Part of a small language model's weights: width 192, rotary positions.
Each number is 200 + 20 x the weight over its row's rms, rounded and kept within 0 to 999. Layers, rows and columns count from 0. The size before them is the row's rms in percent of the matrix's.

# layer 12 attention key, 384x192, rms 0.0493, rows 250-264, columns 96-191
127,181,207,193,190,202,224,205,216,162,206,199,193,182,167,176,191,194,183,179,228,212,203,233,261,183,185,215,196,216,199,160,206,172,196,207,157,182,202,223,163,209,208,222,211,193,217,183,221,233,227,174,216,198,219,171,212,175,211,231,186,170,161,177,203,206,203,166,164,199,216,193,179,211,189,235,207,203,180,199,183,199,208,176,188,221,215,164,217,235,231,212,192,196,209,213,199
124,251,220,204,223,207,185,211,228,183,180,190,203,207,195,216,200,200,185,167,217,194,192,196,197,184,179,194,244,193,217,189,191,187,216,232,195,229,195,213,201,208,210,207,169,198,183,236,168,168,207,197,165,196,193,193,184,194,155,196,205,177,202,184,203,202,189,217,170,164,194,209,202,219,176,193,220,198,199,214,210,217,179,190,175,228,192,220,221,217,188,214,246,192,182,173,220
117,216,161,180,201,201,206,193,192,200,221,193,220,205,168,212,192,223,168,207,188,212,193,197,192,200,203,244,187,207,216,224,203,241,182,173,209,199,197,205,209,205,204,207,190,165,219,223,187,203,189,180,201,210,178,196,214,241,185,192,179,217,227,217,198,201,204,187,214,168,161,239,161,180,177,199,171,212,172,186,158,217,197,230,198,219,188,240,182,221,195,174,187,174,236,247,227
128,195,190,225,204,171,201,162,189,206,219,173,236,174,228,174,228,221,204,200,182,209,186,209,224,181,186,195,189,224,203,190,189,227,211,188,227,193,224,202,198,206,186,180,210,175,210,209,184,196,206,222,203,200,172,220,214,207,255,198,205,153,215,172,223,196,190,196,204,195,175,220,214,206,218,216,184,167,196,239,204,188,195,217,164,227,204,182,204,204,206,210,184,199,158,193,179
137,197,193,237,206,200,156,183,172,179,212,190,232,194,195,186,199,202,179,190,202,208,173,245,204,221,174,212,220,210,175,174,166,202,216,206,239,206,198,211,191,219,189,213,152,169,204,185,203,194,160,204,212,222,202,223,155,235,197,171,212,186,180,203,214,193,212,177,205,191,205,186,229,240,185,213,175,171,191,189,198,180,213,215,190,210,193,207,184,204,186,204,176,220,161,218,184
119,231,215,181,192,215,177,231,211,189,201,210,205,213,203,170,205,249,204,165,214,163,175,173,222,224,214,186,178,210,197,191,221,217,197,239,179,193,197,186,222,239,208,224,234,202,234,161,209,217,206,167,183,227,242,218,208,193,192,202,172,209,178,204,194,239,192,216,200,199,228,227,218,190,181,200,202,183,197,160,175,206,187,194,172,206,215,198,202,204,189,185,219,188,154,177,193
003,206,177,225,220,196,202,196,199,198,195,162,208,168,190,217,196,214,218,211,224,223,220,196,156,211,247,165,178,176,213,203,173,189,199,191,194,207,218,207,204,205,198,212,176,216,203,190,207,217,200,230,195,247,188,152,195,195,214,176,187,221,203,204,225,227,246,253,194,204,168,164,242,208,204,213,192,231,232,219,205,199,216,156,224,170,237,210,178,193,178,192,195,177,231,232,230
001,204,180,212,230,208,193,190,201,177,162,177,183,169,206,159,203,220,207,204,186,184,243,184,209,186,227,155,195,198,197,193,176,206,231,202,189,191,205,231,209,221,171,189,206,159,208,225,185,213,192,199,203,246,182,195,209,210,217,191,184,193,197,208,209,223,230,208,174,216,197,166,221,219,206,213,227,182,221,199,192,207,221,164,217,186,170,179,202,199,223,188,186,164,216,230,189
006,189,225,180,170,198,200,211,207,202,208,231,212,231,208,180,205,174,185,189,192,187,176,201,237,184,154,241,224,220,186,201,220,211,194,212,210,208,180,194,193,200,211,197,225,182,180,213,196,192,193,174,191,152,214,232,203,193,180,229,221,174,199,192,178,176,152,150,204,195,221,236,162,188,194,187,208,172,175,187,193,198,185,240,181,244,172,199,235,206,215,207,210,222,168,173,177
002,207,204,197,230,201,216,175,186,195,208,174,201,194,188,243,212,206,209,199,192,236,188,208,153,225,230,200,190,184,229,195,201,188,200,190,183,224,216,203,203,184,229,208,169,222,211,167,216,200,213,213,222,206,175,172,201,199,190,169,179,222,210,213,207,233,239,234,210,229,160,184,234,194,188,206,186,220,216,222,214,197,224,170,202,150,250,224,188,174,164,209,216,205,218,215,224
004,202,206,205,161,179,199,197,205,216,197,215,189,206,218,160,180,163,168,176,195,162,202,186,234,186,152,227,228,200,179,214,229,218,193,198,185,199,157,185,195,223,185,210,234,179,199,223,179,194,185,165,188,181,210,219,195,213,175,223,224,177,186,174,189,197,152,163,182,189,239,215,174,204,221,184,210,162,185,197,174,196,173,226,210,237,149,198,225,223,245,192,216,206,177,184,181
009,193,222,177,171,211,194,211,206,205,205,238,201,237,210,180,195,177,176,194,190,169,177,198,240,178,158,238,220,223,178,198,221,210,190,197,205,199,180,190,195,201,203,202,227,184,198,215,198,186,188,170,188,161,215,247,202,208,184,231,217,179,197,189,185,174,159,147,194,196,233,231,157,197,205,187,204,167,168,194,186,196,184,248,181,244,158,191,224,210,225,208,204,219,170,170,165
010,189,202,194,175,215,174,223,206,197,219,239,197,206,199,180,181,176,152,191,208,184,170,203,237,179,167,243,198,211,173,203,205,212,189,189,203,187,165,188,187,213,181,212,213,181,201,218,184,174,166,181,184,181,228,241,194,209,192,223,216,192,199,171,185,186,175,156,184,189,238,226,154,202,216,193,213,171,157,198,186,220,185,232,182,242,132,201,222,220,219,190,199,209,178,186,163
019,206,193,214,239,202,216,202,203,194,209,165,206,176,189,217,208,231,238,217,216,235,220,195,167,219,240,173,181,189,215,188,195,181,203,197,199,210,242,209,200,194,205,200,174,225,204,182,228,214,208,224,195,234,174,162,203,194,214,177,182,222,207,216,212,222,238,249,206,209,169,165,240,205,192,203,194,231,227,210,225,195,216,159,205,158,244,216,169,176,168,193,197,177,231,212,232
014,201,211,220,244,217,196,213,206,203,248,168,232,190,192,195,187,235,210,210,214,243,228,186,193,218,226,213,183,198,214,191,204,184,209,174,192,217,218,207,183,205,187,185,159,211,199,200,249,204,201,212,165,215,181,197,206,199,206,227,193,212,206,202,212,219,217,209,188,232,203,175,214,200,200,192,187,224,215,230,218,184,222,154,184,164,212,234,174,176,178,185,242,190,216,186,208